Weights of a small GPT-style language model, trained from scratch on English Wikipedia.
Training: a variant of Muon for these matrices, 1461M tokens.
Each number is 500 + 25 x the weight over its row's rms, rounded and kept within 0 to 999. Layers, rows and columns count from 0. Numbers have three digits each. The size before them is the row's rms in percent of the matrix's.

# layer 5 MLP down (transposed), 5120x640, rms 0.0371, rows 958-1012, columns 256-383
093:502475527508520478530539433509455470484507464458523516481520523492537484505530434462498451512498465468527493503534499476511536479476511553457520509493492530453494501515536507532489516475515506526478479499467517545499500492474528474499499487477480456473478478458453526455509549494513529503537497485514509452526519501514474555481553515500494502481462504484488545461471430512495472472514
083:471483500494511449537532526486536471507486524500526483497468518484479526460486495538493501547502494488566477516522507516496502506491490527424492481504506476506534538480510504495490505546510485472497494486501456492528486485509485497512503510494476501468512479499517453517525532476503523463468505448556493467449493524542535520500500491504532521464500510500503510491511512511463455518523
104:517507462479458504508483527496524475496528474501476447507498479457504536508488496488502512479473488475495521474510535524506476542495490493531537525496549501501490477489458534471487500508553483476484509500549503513459513526514519534496498475493514503473509511523550498496521502531464530505501534514511500513513488525440490460522513480519501475524467498467549480478503497513510472501533
105:473548533476516484498557505479509535469498533515503530498513478511506521497506496577513485477516478496500486501478496515478499521496527526483560499486502538539517500494538506501476478456493496543479524509506503501476496433478512536516514516494520467527515519501520518482488507502513465485445507476493473509496495530490502508503479479513523486496479539563438504546502524511519520451471
093:506514510488518504522481469522507503475547475510483551549494536506477518482498480543488492513497479533480513502484499525529478472458484485523456515487504491541477510542447491504489479518527517534503505494486528509506495476515521495494521538499537507551552491500505519515521517432491460537490497480476485502494506527477483499512509472468520472506500511498486545498491547532471517525536
101:483511475507507502467488439499494556446487482516486522508524456484523479473503544495497543484500525496519531505505526496506481492461451449503501488482506498496453535449502544498473467480467511500500480504523483456516505493537462536546461519518496549464471513460514529525546503465499541471537508474458489514469572494488495483487534524469542522506523492503459509510451449521517495508489
081:483435530519465537517502487510492512495517516505488473551513478506507498482521495542505494486504480483469507479509564514509491518481479538510490521487466518513462511488508504534471488514471477539521489470530510526486510464501482521497470486480509495469494515516501532473511530532552483494493518544512516498492479496523518525543469528521534488503553521428529525495499556538517395506505
108:487497513546496530506539509511558508488487538483505475493515475495546518495540519522561500539529513448479539529529529508475527451462516519517495470486511504493504492466488485423511518477500501537449498537530529506505512492544489522477473486477501482455446486505494498436534482499480518496534517524482503475476535441526519516556522485535499434520509492519475500494542480505557518477450
112:531491512465533533467485520525470506501508512482512506524491486555512530497474491483505501480527454515467506455513487514513494481478488459544502463553517500469470533512494505525533470501524538531496480504505502503547494499492508465561499467493453506520495491513504509506529508482454530483488512472448486520492545499509514514491553481501485498527486475421491500520522451552470499488493
105:515469497522553500467514560536499493462495480502496475528509471517527479520496518516515563540513520493512499464475530438439529500506531493520501509542489552497479492473513507547522525516493524542522508481496488512512463491493518526493484502471522488489457513499534489477468537474557549515481446478473503482511544513479526464479483482514517502524549532473466501547490496518465472494455
106:502500489491495514506486485490494505466518471479515501519519501508517490559473510513509497527501506475528482536500478473519494484528497522515544456507495536512514479496539475500564479468532513473491542508485506487499481508495550507494466496495481525499511532508530519487519530468541473474523511530445476470506498489538500458524519497529535499478503543455565521549511513513499511513542
096:491491500510479515465499449515521546546505494455525511463542482498484439494482501514495538498462505500469498501484492507508491504484498527452521555516505473519500525494476495487514489532515511521499513507503492509412485506531511501569542497517500511467471469505488537510483486472478449477526496475518461529502514506495480517491483486476542514455523521477489405481499513489488448488541
101:515520467541530483479478480509509485501490468494473530479578494527509505482525514471527469508498497509512515510498503509502519464517517513480505558506506504510540482495523525513500450514518529537483465503533517466491478483515510520466548553541541512474511504468548496424499472500530521465488449493491511513516500483526484490505529484474537521530497482480496485498491475506483540492496
089:482484511498488536482497427494531524463470516498477491495504527485481525529531519500485511510510480499472495480501470479491508539526502474513495479505529482528558484525527473527548501494481505492480519482515496480493489488495472502563463485531479522510459523466512484494510495515497523486496508487496449464484547510521522488495452491549457527494490565502446490518489485486504460533514
101:488459482535496488503502498504468468461450506463487503489505556468484489497538490493519565487489426481520513493452476501520446515493456478454455494505507479518497504479474497480533474501518500512490487511516489510496519510529503483507530478500487529481531495478524501528465500485531482519485532496538499455519533487488515453461530475529484462505521506510506487548492486501502484470496
109:543529517457499466524536453474499486453462514506510506510492484483500494462503490470530483563519504514473476529487460485500504517529497455476525481478509458506496504541503532438464506472476506462456559517520477485510519491523513498494518536509500509509499496498468481482530519512484493509505515497521515498505484523485489516486488464463529513524495534512485504505517525530499520491496
098:476504509528488560513460513479513459545483531511475511536465555457468457493510479546473489498482508493494522506499501485475478487466487478477543526514479509460495481536474520501508526457535509501525523526483509509504486463505434513459508470510494525512504520505529491544546518506500485532483479497492469504492498485466540532499486543494533494532476514483495495428529508516531417542531
097:472496482506471475444478493498535540503497513482523537462501488503488441511497501526457507486445519529498454503485473506512504515464479468510437517508549540500482523492508484550485525486472518515486493501500531498496515530511483537470522531514536513482516470460521509492517470508498475483470469458485456521497522479541514518468525484529446474488474471524485488495536453501493502510494
121:462504475493476470472509512521526472488483541513487525481479486509506495476460487521484536485496490458509490540445500539508493471464510504474523536493479489537539484531480480468520503513485454510486492524486496478467510502504474524508490502515532479482512480501514461509536476521501482483507532480430483467537493540481464521495469485526511509506486509491476520552460491503514543448520
089:491480492524504504530545507501512502458541554429505478525496516497477518484558431481513555491531520465508463562497472545522478447527532482489495448526462506502501444478477497502494498521535527495499522487531475495546518453467502516514504554452483489503529488551557509480442463529474531516505451497486469494519498484515506515479520505483511487511478506524513443486463493480491467535542
087:479500502507545500498475506529501459514529508506482561500497475499525500499479533481507514517513484539479503539513471431512530484496514506485494514494519510498524530459483498505507495480517506525501507498490507522532508536531542520481509514498501517529515478464483526539538520526480523438540537527544498532505507508474530547469517441527471484523500524512491507479461534493504482518516
100:487524541480500517520513513527491492480518507488499514476501518502452451483525511467503512475515534538461532492483516555527508513522523464535475479459510529521529505487540532504506512509510497462508540503452500507559499509543548486476508506507536528470502512471503499503534549490509526513502505535525490537483473528519499498475517540501541495511523461497488446529457490520515461521477
099:518505511451517527532493507434495513542465497549493484503491512486525485491515525529478497497491532467517505486510493533488512502477501509487513497518480509493498528485492512484526523528486499520459472463507521500465490500516512529497450491480521463544512477532509450498485503470491503468530489465487495467498461491492489526503434502505532535489498506488538494520487511471514552469505
095:472515496528496488518505490489490485532490510488489464502488557487500476473523548451542485504548488479487522537509528477547500478508531515487529509509472531471483456456478549482491479497528527487508517525487537489459516540495495528469522516526466487487463513468518488488475466412475499492514556479491515513493487574510489538480501494552492493510501503479503459507518545456518518519519
096:483538495463490499529477525476440555542507491526485556442490474528491479506460532513492507484473485521489504522499484523519502520513475475479498488483489494500510507507475513517498469510511500480518509504535490526434514494512498487511486531496492549497512523478526516451520505451500504498507523526522469499520541532482446508504508479519469500529462496490583524547509523489489483491522
097:524510539517518488498496532511482500557439525487523494543502501542514512514487555450523472522518515493534541490507498467456533524533535472501434465517507510497483544529453487517534454488465452490503517485461483501462480465461500469494479501489449499537519501470522494541565493553486497553525518516478505433524432506520482498468473477491524514513502522474531546513478479506499489452490
098:501522506516483468510503467505531541466515470506516506511493504446478483521510504494551486493490502489477522501505552515510506556473512527495544457486522500512500486498525512468513545492484498497481525482496513559490497478482547486499492490535505485468482432484480502487499448488490470502488508510514521501514462468485486484477505517506521504504528506493493483491482461477500518525489
097:495459465456502500476474444504483466505507493509522477530550490481530480574460497497513520527494534508485502512507496484508513482479540541494480518500509509508527493469494529483510531504512470502522516515536463474485531518479463504489551504516537503449520550489524502453514543458510476522525491502446471492468484463494495513513510519517542482476462495507498508488523517494534639504509
093:473550518453509495473506483511548448519456522501494503487527517456518466483517528510483497502473476542528502481525537493523467525503482482497537489475528552520465528474474502478505503478492502486519525462564491458494454489477487480537464530502521481536495532517514522477491473516535506473481507540515493553523509509535545526508470483527481528474534472506529484494512520511507464504500
088:466484484533514516472504495492497545513522512526528476489507513499477511479495499528524502486478514488489496506531481559514474482530531496489529479462489533527489525517500469486489485486516474499498510480504538480506520488539479495496516506539490494515500540481525510520493481501455481486546509516502535493515521502491510469493490482500515501512530535472523518472505518503513456434503
091:513507525484576486494534500474515521457483521521488485504502510490477527509477515515499507471506479469472509549500478531505483493490450511529486444485467493467499503556528527483497498476503461518494483545479517505497537493482494499461519524515444526497493508495501478521496545500466517481497525467526504479550530507515477492475479508476504521546470422501422491507543529481491463524478
087:499496522488481448425514508521558519499503500504497534497520514568480484544439466518482510496481509501496501506473467526497480475532500473473501548500525485504501537505503494496511472504475486470480481485475480455475502512493469484521497446478495467494484503514512460471486498483492451495483497527471499479504515510538485525522478519510455548498530541484536511491486498476496436492527
096:490489467472528535515515481470508477501492503486493492510502520476521531483490511476444491520516541519488506484520489463457537485529516503478500471441487490501554512485507541529489533478541509542474506514502482501506516546510481521510490500531437507502484529476535481509495484448474504468480514493448495508489515488494521492500514498489481513508460479451454551514497513495508535510446
102:504507547493520491500489532511513508518507491506504517544527503516507529474502486445504462514530514519550487465508515508609521495485486524497516527510516507481538484531480519513501503498489497504494508546525442518504526517525516472513509492517443509515532537468514486482501538500536483458501477541499481482488509510506504514492494475490467506496502493480505525505557492550476506463492
098:538468462496561514510545481500537525529478448515522508495512529491490495482490495493498444491514537503539500505503516498535438517484507477487520503529483497482511461487507472486480487480518496500504499485524476512505507482493513515479507510458530463509482491528541537447514539514503514509514511504511465495512528547528502482524490502490519516516498471483482513541511475533486488461481
102:480514452536522470473534473543511448477513492533495508497482523498519477490510492495496564490492495488557504506499547475492523524502502497488514509505497501505493520472499526486486497480508485515469525488482524484499496476523521530497495492428470502527504468512454463434487529473514534499510471489516521542520547514512526501536496514511530525478507504478528523478478523454449481512483
114:536504539545494481499478552495514505479505518475545505523491494496470483493505501515535463497515493449506500488483530550545488480501458484524516504515470499540484476512503513527499519481511491528531502489494501545444499524465480506494522472473514516506514519531483499511488498448473471478480492531494537524472495524489486500507495505488512509473484512491504488511469538484506475486497
102:491509509523496497527533511505506481504482501499528527545479500460501493477476511466515507540525537467472511474484524486485525513487458513526519474455481504474501535496500535450499471502503503467533522500502509455509468473470494477494463501481503480511507469530454497466461524487525488526544545504519494484490493500489525518520451511484475472500482498499508517516498511477498478555460
091:479530507476551483508488487503457454513464518489542512483500488462504512527457522462513472471517462487461530506519491474457498477484455469502489492526480443518482515482536481492476474458469484522474515469505533512495493476509480497515537510512525474513500535456452565506514473511507488472516480489510503482525518527476525518517504512505495510459454501487491495531499530524538488493509
098:499523507481460469517492497538529549463558504484530495479513476451532493480508447513438510518535470488471482565497500511496507503478539493513501513510491487469542481525475538505530523509514514459464470482499504510476485476496527466511517486436475505529501492516463509524507535476477494441474524483493508521482443534520473528474465537541513474460528484517480493502485524487495508547523
116:514463551449525512555539523477485448490510464516528532489488505512529564468495523472489525548505501540480509517530531492515549448468494481448488483490514521439500518485502496489494479475511489482472566491506550483452523512469502498485513514475506487480484487508508487513522478510475528546475491511482523478520536512496498510462448496534504487537514497522523494547480461514475429518469
111:479503529525459490538483534504516497481534504502491512489544505507460490489504526566512482524515551436497475517520450470515519525532485503499511550501466516487515505531526511537493525492467531475498479506518541472495523529502500502472523497484517514510517507514504516457464540465485514536532477502504497480512452509473506530448517539505498508536514534514521530486488476473495575509525
110:514530553533532501511490448505496491535499526536475489472520508529487508496508551512527506475480445494495480475497501512517545496481517505553478509461526488444515516503512513466456510490497483507492539487512525480468489524515506503521505515469485464487482487525437487477455497508511483463482475506445516526464464495486496487537503543488505511495502542530499481529487459484511538520487
099:444467534442539469491518507505505479529525491495495470518556489497496544540453471547508479481494435476474504499500534531532510564502501488448487506494507507527555477513511479497497504449513557469531461507516520504484523500489472536507505539489470532469517439543516497482514519449496514461486479457514499506483475511485521511475488492483474488534507491524491504462462529512481483507524
097:497512463459527521456471516512514457497521527496498445491503477516517448477487523483528511497468503469493501484554522456500509477462522532474509499546488495483489498479538493452489483462546500504513517516447525513475498444485493469482489525484480496489455495490484476502520487490543463492495505530521470526516477531511503496476496506484515501500529486477479540495435536511536537491507
092:511481495510499464489533476498512547542505535499489525459514477533519512519471472500482512535501451489481502511552500519451533500516449445477498434495464512523476507485486464507521537502490516524464546558483504513521482472457461500498509533483497531472470492527520520511516486445454547497476489456462518526541481539471512467509528525476498508511488467480441505505519437511477471533537
094:470525466493492469517494467523474531465549481475512506562509482529485509548495497519478523518497495505511485518480512475483523457558495519516509479489499496487498455475478514504521540501521464452539534495490530480504485456523481548489483435511524471494503471472467455482506500528562521487509510513474501506467517506485482476519468484522526504490463467544479497498517510504475502497476
090:487485443508487473525503491508503468526544487455527473518556495484499481508491498512503506497521495516484507537473489512484494490453540460480520497519469515563545488452506526476484518490499511510499528515482509510470526541519531481505516569523504480481487517486498486526452493510508524486424471521497520523525507453548480523461549508469522449518502462473464438509501508498502522495508
145:463523446538491474530557470518475464540479522483492526507463543492481501502535490491497524454485500506504510448487542518480486459470503509529505501511530506487565494540500505528445509536534513486482557469537531497494509462590498483505505517493471519499495480482492501450486499502508514441507493473502524521508500495499511504475503507525513540511507521423491481480498489530516544526476
100:523505522492530488531504485511502477511505536450477533485431512515445524498495492505472503503499503479508506520508468534499472477523491487520480513508488501533513535479505571536508496486497455520551530525472528471507488532494531474520488477499504537513507465497536466446499475523516473492531485472476525497506513520516541522493473526502578482502526515429559513499509496529515463473496
093:469481436495471499503503511504525536472486537500481433519475550500509465473534484503461511468520511545470542480529489510494537473528442483504467515519480480517490474516520524475498476512464503519447531515485533524471515492475506527507491477499508538506528490522541490496514497542525494531494521517536549480499494482494522476505495510508527533502539518447506492473520530503491527519501
078:528517499539484539508480503517502463501494472509495515468464514469496497579487513498497545504472509477489503505543499468464484478464527493510531484470514504507512510508514495496528530492496462517507534490493493499473478505501521496529482478476511495479520500500471533531527465482501471531479492472491469543516491504544517499464489503512464491489482506513480496484506497505482484503516
084:522507509469497561543511505483528513545532502451496515526546510489499529512490501528489493479520571531494487505503522506486565521469532553528473500519452550546532499489512482487458545491474444513489456528494537509535513484512489497543488505479514513494480487489524493489477483529535542466542519508506499544491498500450460548480537490536528512561504530467483530533519505502514480532524
108:507466499427513487519484499476542479482513521467496506544447490494544511445520542490488525522525518502497491490490539464537499553465502494487446518458542483518481511509456493507548475534504536465531526467506486464521454521463504527540501507502498513486526492533508515490515539513509540502465503539495537494519483488525493512479541491545503515496518455507489480518508481486498446496503
106:477523466479529528555488519525511538498498462496513504450518507533486509489492462484471487484560508460500542474507510494497531469503503529499509527544453535512471481521519534476453521524474562503536485478513456483497522510540458497507481522465512514513493435547510448522513505483475491547516504476479507507491489563502513506475509517508530552497494489481500474500537458508500481463486
# layer 5 MLP up, 5120x640, rms 0.102, rows 959-1012, columns 256-383
083:485485502492527513448526476490510535499542522469530493508452444491517480496517506503518492478463498449476488488523520538513488542529442472497503481506513527522456487525467468543462496509517495518480516532518494528518506471491477542478520493476516516483503488502455489448504529463495520453498488543483506518488484531513491451465542560505506485494538531522501528471470514473546472522425
103:501495520457502513473465522503482519514458506501510530487493532508514487464514496505463561522525517527523503535496509469534496520499530529531503508424449511502469494507514505541531538536442509483507495449521518509523476512500520490466507482489475485530548518485491456550500505522484494494486501476483487493513484481506479506499494530510473513489514466496471508517480517455500467487485
110:506484486517500513494486523519449492485490483478459503520474553495534519520495500518546491483459516451526514536462491480491504553498471530494496513528514490504412509464483475487504477503492505500520487471513480476520483464484530489483508477481523525527533470488463499470465492470480509499529487513447509472466438532441524527479498477478558536472521480493498519454480503489516504465531
095:509512471505464502501498444502547515480523530501452510527511489526466535531456523488500470469504507539513523492518509506525499521503464493454459511502540528519494465514457517499484494479534489539518480520495549516474522548512488506530493509515496523465543470499480485528542487480478538528454483499500489513540521527534463536473458488520488512466519537514465514462516520482521504490502
098:481503519525517490513523523525461485535487510540508527470475489499479516481509455527553505497488518530475494513522512477473495518492519489504526522487512458505549484478520486503495506492532482491493499561493515496483497533495488481471521531529451459520494541491517488497486496520511467483541527524528455474555461553530489504482471514501478492445552503480561481476500499535490498494502
089:504451495498501511481507451497483458478461497442498506502521487507478432501509539474516504497516538433550500522453492485485502508459475470494529500511511485502478516527479493512497522545481470473477492485514529502483502524523484530531519483497519548557518477484523501531490539536525494511517495469527492519488521473552530508478459501459494501516468474481444510488552472450484512475527
108:516540531461494509502500531473506472446459474461496552520465485482491474525460497483487519513487497482489501481510568519535543446472493474494473498521523513504453486516503498456465506508528508529449488491444505500528502521500516483494461493476515484474512515511477487513494492517478441523534513516494491460518510451498471514512479467472498480507486517481525484497536505461495511513523
108:505512484513487510490512497530529524472498474491521469473494479524506506467525460527467469494486507520494490454469503523496462530467505494522557485525516528525513525509493491524492504514460530452516431572477501515474480453489516471527470476521507507525536513480505500493500534517533478474478541485507518481541498486521490476530515523516492510521514479496502552494531550473514492477477
104:488517504507509527490452468524491490503538514492509499557512477546478527480549506491477569455486513473505543500494489513492510469460528504525472479491534504509535510535489515471510480450465521490498493518496502464469493512507525472494497513522483508499489525501496480531499518507512476494564474491516473525524445489506513478485530483534502513516519499505519536505503518470510574477528
104:465491512487498557463528495519509474541481493525534469501480499540475468446474506479459521482484532480510533479480472489473458498457506489531483490474478539509506467462528520516464509500530473510537479556477536460515557486469491446491526481515545473472504512504496489531494500518499490492501472530500478500505455552508512484496533474486454520497496493483497513494459524528478544476453
088:492489493479452489489502505492484507481529535504488472490500534527498474488558521495482488540454489504503502471527527528525472520463477520495499492462499510440512508497533512476566514519533483501559502534519525450540497521512519536505509537491485506479489475543459539503512520498474516531482462511488469509498556497505505513494493468493488512514527523540530513523446470487482489492469
093:424552522511500451502502486502475506523514552495525483543462536452476483469494513486499529533498548481491492487468495508494463496511510486509562498486501507500501490444443470489473491480500490473544528513504541502509504517508519492443470505519515477517500485512527545515513496545520503524516438463491524488534492473512501530473493506513531482527490508505463490513520473479511495492500
106:507540513444479507527500511532492465521463482502529549458483515501481475498474459522478509479470518434471479532507498482515500500513499486470498525508505481494474478544481494548506479462489511518546510501513535491467478507505502491514492531461527512498494538487493490497546515487506519504482509537476475516483477514529467488508476555510499510494487473473494502520506508516531479500506
098:504513482497554485519515449524496464509471498524519458508493474503524528539538526492455469520434505500525481505510511534517496498475504508529511525490457518474484514504484519472486503484503513514473472513539468557531498569478483512503497543466494510514494474522470523499490484508451532521489503464488451495465437495502535502494531513533479521517486504516482473522496532486525477462510
100:511494503547477496509469513508453460513508479495503470469521484500457501515532483495432519553519551520504503513506515466522473494525502444514506465486504484527508516484534502475490506564524477525526491499487490523508495427491513496460490508469502520483532517512504466523490515463537503520493539498474453518489512498534496490493558476519533521486531471544490457501494465483531533490502
093:501516508508501516443504502520485499515507509511523527485530469470531532487475553506498514482542458549557515546449485539527487534471502518487513458522496515539472520499494471474505507500524460520489490507500504506445524514470531492470519489501491509503461475454469522551500498480459530488481496523497508447487473508476492485506549515527510490460572509514500552490535434483574511496547
096:488466502464496474514506452495517499456511484478446487519486578506489498506507502509513511516486497517514458548521443515479461486524481503516442495548402496533493513520522516465494510456501510454519496480491538487489479525515484478517492529494474514491528475498493515525499513464500534543500471468455521483500486492447538480487449543500486516481520523491516477508529541542498506491526
120:527492503491531524516457484471490531480510470501474485515508539477481488496525546492473467475511496524470517492546509514479521512537482514493482494525488492468455520477509469532468512484526525488493489485531498497514518496475500487521514521523491487486530550481488488483458492450524522525485476544555518537480453478532532499553477535496484530497510477530533456471535485489488524517506
088:487493482471507454454477506529455492533453518503522531494498455498473500507493490500548477520458543469526508494459510508453528496509506473528505485471532518509497508544541488510511494514509507532507459491465483459492528515489474471461506495495519511504474500511505489492500524450516457495522492472546553507517521483494486528463471504534568486448500535468479524497491487529506503509450
090:506504470476494515503502456520501527536560495594482462482494513515486484472532493541493505497480477493537521420497547496486507515507485524463501508501490480512463479494516502503467533491484494538500478514495499487491475517532485508526499483508489508479480501492538504486452481513452547536529500468434490469477500498491524475489521501503491533522535505506487507522470492500523481473494
101:510475461483500475508510491507484518479456526504534486464499500536521511518498471497452500500546557509509521505523476514493534486499496496436512525534528481488533487491503494487509520465479503514502484502477512489516487487474471480472492470527515545456483498490482509546449499461500552507499516515512525494514486490529510514498505523516448476503482523459504485503531477491483506490504
095:537491505478465500420512499473541544515470434518498517516473547457563514523502483476530483459487475480476527516479503501491501484508518488509483485547552528443516475507528521554525516470462514491508519525481542449496558493471478451491514494469526507495475501520522494475535486550488526505542489548501486500518493510483520505508529494518553521514493491518463540506519481520493475537531
099:494489509481480528511483515513536447520488515512467575540489547494480531528494504498479516475483510501523515494484485501480491475498502496541457527443507483544517524506557492504512503492560470482519528471518512442447451495500495500542478473468460503493473471536472535506537509536488500490495500522516455508472516498496516478522519493480480496464483486511488506510457482552498510482468
099:518494531499550490543476484526527482486485479464480477498493496482431494534505493527472472494495514488479523511508491488494460524470473445534503479509497473533511487442433539506479476558522499510524497534509482524498487482506525522537491519484506495485470442485472463504495496501525518511513467511464462523487469456458502517500504472501483511489474450483470538494468490460450528459531
098:500482497482493485463502497531552512496524504509535510517480517476518512490482477523515523478477465481482535524485483538500483515485493527533495501510494496506498510443503494471457556513490492462542509503496470526456485478511434494526547471478505450502514477489488513480493542519495506457483541519477482501517514528506505499482480515509508483530490496504503516481525540480531524512483
104:445496491490492502489526485513457527526448463485494488456488481490496490485511524545502475512535552521508513519562498513494461460453469494483521515522524473458536499486507492505473471499467487497451472491541495468528499522459532473493475487500487497545507537536481483515476524500532505509495510525505477469484502502475513523454476484489479497504534481475492507472461491501484519503519
109:548516531544471528538517522495497498461479502508471545535468513505472488486534513537511475498460465490494508498456481504483490530501458483522544487495516468536502539479492495492468519473533533495537548496520492475477453544532528513517471528485512476482486474521483532505512458478466466521465534509535486511478494536505492501516499484445501483480519453474498513467495508464493517436525
095:490496504510523479499495497510514547517504501485419466543487497535539478520512493490508456501520524555452510500485525465491556526502477507523541529507495504497491486543505503525493517496504480516511477477455469501481525517471513487454512485513504550496531491445461528533488495445467515499516487559488492488451475505484508531488486490471534489493540540511487477493485503481499468536503
088:493537450510451516503502495494477443511506502506505488499484483510539456524475523485497474475519461491487480507483513490507492518503519498492490513507536466442490504516498467521508511517538491484516475499461483493462551509482510532476519460469463476477517500523501466510478477471504546543492504522534538467511461474504512493528562486532478520506493468496452522518506526467522505510480
083:542514472512453479499481483455521482490482491517483503508499534484519510484473515527481518473504504486450502474555507492482475521465479471501463524553481472493502479536495514496475524498493476474501505523489492498476488499510491516475524549522508517472451461460503478496502467487457472523525469499497487480488566497518536497540509491484456518507501490520502509446472478481544512504489
094:509571479524503498489449502492521513497506483536496522480534470490516512496531496471536512520457454489515520462489461517518500476514517474478452494541514523551463487485484478526464543499521527490478499498498541521537501534479507515521473470513542450509482511502480546462473472524514505507516496469506500517496517501485543482486516491536534479472505522479498512484486492511524521473492
105:534519492545510514542500484500477489494494494530494492456477483505481482539502500513536517544489496514558483573534551507491524491475513486496489529537507526457488517512537491517528498483552479466519503495509512485523483489506482493485480484465469456473470499533472476502504486534487504488522510507512514485460496473499487496494512466496477476471532547504515501524501513504517498497517
105:472519499476499539502490503470496484506536533550438452513456484510501457525495482496498534532445448514481468487490508498510509519513504499472502516435537455487492478537487536471508438506518502503528508507507505520508522476471532467459477538511490516499509486470493485499540485484491505489511505472536533516517546487500526507500463478451489547483493482500498509502532476481466494500533
098:532512519512496466528464506508500455480546513488510478501511499513495526466524484506496514501553471502540523478474498517474513472559494511453498487497439541501473542502444480469474507501502528497526492515456479506486488470527500449539514484502459505477502466484456499523497462475465473477498500508541514489501533488480505528486502497448495491490489506531512485517483512498472497549523
102:521482465482529505495513528462522506521456470481507487504496513443427468487500506514509501505523482516486544510472520488513523516479540530494498496512489485467500471482466471480489509512499502522468515530497508504469527456475477524506496495475509518494505517507510474504509488435504487509476463481505504505475466510521519508519481478461512454440458483518496467561488476481529500529495
111:541518529463528463549544512452497467499462539543501542524470475528498506477473475487495520458488476453512500520470552515496476460535498500553496473519503504507509471478530482560515517475512479517543494497515552503490518494495507457505533480536543515490482488531502494531537512506469451483502523505513480489500473546488512496518518440476526493452455507532499497501490486508472502530493
105:490534488522483496537503515525511494492449474521508510499497483507501492535470505550467498528544487485467539473462553529513504526484508529512495474503536480487490476466486472475507499466502482509494513541547524509501523492481469492516476543498476489554527475492503509450487501492515524543500486476519510513552511470537452502505504512547487492526483522528519506503503465502520537489505
089:499514520506527528502461508529505549522475501495498480505500498494504498461545511519507508486496493541469494532500516509514512530484496484476548514509494475542491464470478499486444489482499514502478472508525502514533526473505533479485509513508516505452488509488467485498505469470490519547502498505515517507495507512507456494542522523518473471489463521545547464509486515508477534494513
099:499492537482495495493463497540472495479496496501501476515485509485531529457525501494558480485537520514500535474511516529460456504533502478510545486468514499479482515494538519489530480498539529514487530503466497498513487475498527515500499497529423465500464550450519486548517518458541490489446510471484462495514543560509467473533536505512516499516524563498525463541483479548476536441514
108:505510538491507493486503536493510478482508425452520520538518519483574525476494479489450464502489526553512526486515529495482516483471499523496503480503456479488510487501434491506533516509522490527506500471518529518488516473492481519516569522486547489515512522523490466513517497517458494519483570487526496487527511458479523471463476497554513482505515485518512488494508492532453534477466
114:477531527531477483484507489484483450506462476502546517517487519511495509481479495485527461529523479481509517512483480521529523496535470468493468496516532461525500493499508494487507480498477502433509545514535543531483501471480442533527458470546495544477521503472499555491498504454453493505495473484524464503526507470505508539509575484447498524479574502473519468459522533536497503477524
107:528494501472515495529479526474526523551536537476506455544456522490480492453531503509502510482485521537481509528506546501488495567482478496497480501499498487518495494444485487504500491538496502521483510579511488545503500471450520514497561454532501499536504523492508461483477524508537523483493535524463507463503518491451507519492540502520486506481518505498513520473507529503464471489444
103:570521498499502473452468451472500528495507459516491525517508510510451484521492472492509548523522523522517503479500495502489521477485531520494524500487497436487455482493459493556558501523514491551497515486510527482487488485489502532518527482469475481534496494441515509519490523521501507503506475502498489512456520512516494480516503478531519537488481519461451484497485492523502574544452
097:522509483516474465480505478467484498474493510514532503500513543498474519484514492547485548535503475485459473491508518514509509529529462468482511555523477488456543507473462504529502502474544493490481481506500461557498498505546506481502557523522488445476442518489516475477502471482485524506529499498505529478508517508525512482485433563511489527505497484433481472457503439535558550488520
094:476548496510467496515517522522471472539464476473486549457459518478508511509507517493522470511524506532497481503448467488495552465520459492467498550441512508520501505488507457492507543487467498517531500502485514498481493461500547425529435505494486528529450554457468528508495513454474507539501487496507492483482474542526529482502537494512493459484469508506506501518545464489461510506523
098:555505493501548540464512534460526513475496494474503540489529509524528472478489496485505509508536487480512485466522478553541517511456450493487501490521510499479510492508493498487508460487471495539464469524484516496517527499492518494511517468514505482503531523544490538493460457484460476507471525496494486526554527508466479473528469523534450470496492485541561475470481486522446444510538
093:471483486490497491479467523521514494467476520529484519470529494529487500557462494499524539530493515476535509502500518490475525488473515504465505516451510480475538531499497518531504458499502490509509516491523530534484469474491475509484497467516505468493478479520492496506517465536499505485512558479484509489535465492448522477508514505515486528528465464492487523489504451494518505503472
127:493529523510472505503511447492526496487506538518509496480510496469493478450513478522504519484490553447479496529508466441517463459491515545479498533505524482563503514437524475473520504508518520517524467508474456499507459467481486531473503471508516488544465486480509501529549508502492505526519515486473486475491467491519485542532483481483539480501487489530482474479511534517507491515509
103:504446493503511518462525474474531481442515511504542497532490460506512484498461512514492456477503496518497557501502517500507516484501491527514462516495481501501507497481514505513507516567484468489441522507468481529498494507514507480472499480493501516483473505468516541501489510547514537469518519509444508466488535517547465535525491496499493491520502539471467568462498505493504522526512
096:519534492512461499550505515485525488514511524518516526473521510473471508483489524485501534489450501480485494511476504470453481513459555561509491535512519507519468527485513482527506495507490546519512513515511506483506494539524529506512532492489505514480514525447480481529517493517519510504519498560519499511497516512488482473493512522468488513533516476517503504524545499494517452504489
082:536489491492473500478533501453488504522473494498491475477535509536505508500511479467503490535496485517490495507513543510456498509517508467499469509527550523459513503525496466428465482498522507527463530465560489500435508475475498499502502525495471495498502504507494471449530451461465509523478505562515474467509479493519490522497505500482484503536528523437523439464504459491542492496503
088:493491497507461499467487499502541523460532478568481550515523484531513490496531448502506524521518515511517498505492473452506481443460506537458491493495490506493503515466485500527467511483481529467464522525476478467488503487464516527479527487514497494501476506523489517537474497505482515513478502546487501480453508493496533501492505511484522474485516480501524510526508466543519476549537
106:454482519507496467481565486500456491480479488533548534532483521447540480510498519527532444492516518536496498474508553542521518444521528502512501485491501457532469512479500468465490530512523460477464454506514469488501475495489476541469463486517478469502468454513539498504478470502511499529520501516530482506536496512482518484512514522501531503513493492501492486447458499473478513456481
101:444504494496508497516504493508528516468512506518526539526519535514473459497494504498477507435488501488498542495497482482494474460469475476510433533504509491511466484524531496503499519503464505525486506518494496523551539506510464456496478517479515500504511465464467523507477475493497500550466520503474511528530507523505495489540499521500524479516512464490507437484538531522524498474506